Each number is 500 + 50 x the weight over the matrix's rms, rounded and kept within 0 to 999. Layers, rows and columns count from 0. Numbers have three digits each.

# layer 2 MLP down (transposed), 512x128, rms 0.0704, rows 375-385, columns 0-127
601514548461518503519359439552524521470373455465472415486442542608501622475481498535439620613466523617576504533515455558448466591517611555507492460518474382565581438489340482431409419487490522486553563460469448396505566507473606661509405528424543498477531521493417476506481483642479551523550507394588470499427594504434604516535508455444441512488496462612379419577546463642447418527476
540563501413599523387465634479494530624583437412462528544438493496527547509450429478495411549507556539425517526534341528430441461585534452514454517431518488433526537475452485485448497501534437486524477534491467423615503575442633490484431481481536484491577500423501533459458493496465585487463520454577522557491449470487580550572403557489501468483491461514554527536482467607513582422611
518501489410427504453611454462433508494522498525576584531498464433435527513637458537480579538507515502514523463516561491536539483482534571494499532528511590515519480516511409570443452509472449487465433459401580537500549518450481485537462548517446427441548528466503542495487488550518520506494494411563453493541540480533429541450523532443531455548534539459528502476550486445469378472507
426517553431604578386549456505592457588497480515473544425482472522670364481333552466570454413465487566545549543368583469540439415582488598505449549635484479523575469521458505400490502677341548476576512418521508506623641445451384497493677503524683539551315365594542282362387510463488274655449421591578466523477400533572412444465547620476550512452522525535479434531462481493388620449583
531556598456498505471518413499522493506465437395463565503479480490497368453552612521540487570538493440496519601416501487529487580481544585479501488501428525593462527498427530497527463590533458510385447515384494429529550566464478513493509479516499484474569465541563470545488508566515572452494488496452594571528503497520531462476410441596533506522529406419524530467476552553521481480437
513530429485548472552563604544466514436501552557503505480585612539600475543472514351505572489574420484489564475457537498511577447550513428484472538497558510445481416517559471533501529442463488553503463459430474486433454505545514517555533511494459491551551515482495556334500531494500444453462515434504493417446488430423504523495479400515526463542485519602586524520502482553476450468476
472464480495534556489535524460545523472447600480547521421442523480526501476513504543479553403457499502413472461455486489520458561521494489459568446525474445454490426544481569493416557567562554496520503480516512444435487565523490514496540475498498551568480461431482499458518483492519491469537528475441526564509484490511520474497487523537528529477518488529511545496500489481540503509450
479380495608469501568639489510499557457613450393545495414592555370550464532441540532459552532562471431534492429516469441477463611421500444446509322530526481553558395499375425587469491459589505460589448438456476556393406598537490557485475539471473552564568481525489595505536468477467650532468555531426528439476434499328568582546393484450512431565470589579551554473550550602433498461495
511496534480491505537478507396544486551495548529489409437573560492531497513526540551481585585503505444583468529439540522538409511470487406528550458596457487591569522507467503513450502602468527457471448511460402535496618507392476456576475490482441472419502522532490521515544561510531438427463505471521500500540474463588530549468482621513602500426508521534395394511413530517524423459559
497495470467558494504503471497504551458523504562463580481522544510509455579491510502533435482504489476453536495556436503493469544505466475551536505496523508482421438518477506471512520491457465563519488458549516460501492484499481487447519507468517495612483498473496517574539500471534492526482501430478515500445538536454522481517454508552451473513536533482548497477497422475523528480465
455516434485543514546555583578534457540497432498562636565460546482511569520417542464566415472465483418568518563476491479547471411425498510571449501432473486561481479493521521514531535471504491469512486487475506459436530474581539490489486481444545542474437582472478441492449478463514545489500587462480437538489484523461500554535525491535480564489526478494504558483505519461558490396524
# layer 2 MLP up, 512x128, rms 0.112, rows 376-386, columns 0-127
469439463483473468492508391470484475515513526530506514434530491473487568446650514455469634542526537499502467467561522439532479538625469424453468430589537523571539409514437419519471534399460602499499418521519440514425526498462410482492472535494504483536522538572509496466491532546469444531525503559468476396477569459609492427388530444512528545518472443497587521557391492512497589597581
573536590554470469517557504554410474502458384434538616410487472473459588432480591547549473534493447523487510422444553554570468517486497543485572485514500476490591560547495538446493504564551554475411425397454479569564485473464507426481435551546489428532532435451525509508564510568443507435569478531516525444563420490524579457508528492455445528509523480487500478441486495481554408428503
487391568433495502429518539524584513513518471550490579479612491477488467519441600578601584499458425483581493505532611333502522424476356533455405473581479465496445474515521510531532504493474496527369528532494418523407512483481477396487507487454578470549365586472562406447490559516456466513563530517560476510484473402528512446520597545604517429457534513563501415476480533422417412378496
466536488450449514494462487549489481491463503509450578388513508481528446509470479571482462559506444540556444478505484460497453503471454496520481480545484491559490517471435593508588421464439429502480524543493459539471535523473492475485548534417471435627481477446605398569573464447538469396525488503499524507502425460519528551507558604581552429424533467480404389395570531517528387416464
505507493519486484482426464463454505506523480553505584514523548513477487487571546521495592507477379548484442497475538447495485424538362447493464410502531457542499464501481360597495488421436535476423531520538462532407542471469566476458487510446519426607470572557547540438442527451511567505658592532539459506467416423505475432419473483502568459445524510521486380526499508485498487473476
519468526450517480481479470449622489509509513479592495448568444563509467508513511565461454449501449488630472488480539448463611499486519470527547555559522464520498518428474510586466485474614457506423454549528401519526457509458368448491530509485510477564456529550603560463549529492484356475477504502572408489522533494454545488465501509527570498501611457447496482431542518565533443478474
579499498480370521506495389439549527517475475407536538402481514583492540548521429514476477524346403411456512505425526529480537531509452515502438375521569352536519458495458541529476534490477451448494472366526359631573460541463459495441551560528590568560515603579520492435477608520478539482532550586508502393528407554562509533421473498534485595531479546458550477481573516470526505524479
505514482500465508472498452458479479527434476442532544401571485469472519463499461462491564465511486471487470466499554495548515480462469380432586490555532498533552509479512480525481486531492546509481451511540375473500547479430547484518432489541469511587530495479534419535565508558494481484545555415561455444536438419458508505442521515488498503462500407574463475566444511423478556433528
481469538525470521518473484459519461501479492516561559487531472483507512520520515492477499527466466498490460498463510498542440480500482483435520483514482479546545542538524487488465487503506536473463483490490494535485547490451503503503521469509465530544474511504517517492495529498475484482526489522535481488506474483553488522477508513457518476495495490511458468510455535492464464507543
535514643484453525552486385522482520476546504420532525469507463459444503511508565536441470449555396445468507446590591408476571478548494444528379425530529503478529532567552497558526573436583523473480509508564494563556433387428477495466519441477506504541503556468562500552525529495520446499442571478576497420561504482448511465514546470552470527440459505521503486482530512488459435544570
544410520482509492472560558453465496529416493575512547490454490506432512511493599377509473541482501566457503449401468441491539523461510554500542500552577416495496504466516424552467496490380553507455493446535481514537529521483496493484551557497492530526430452483540539543583547585514507481586481513497505498538363414433466533488532541470492482502485464520496480534466506463457495477535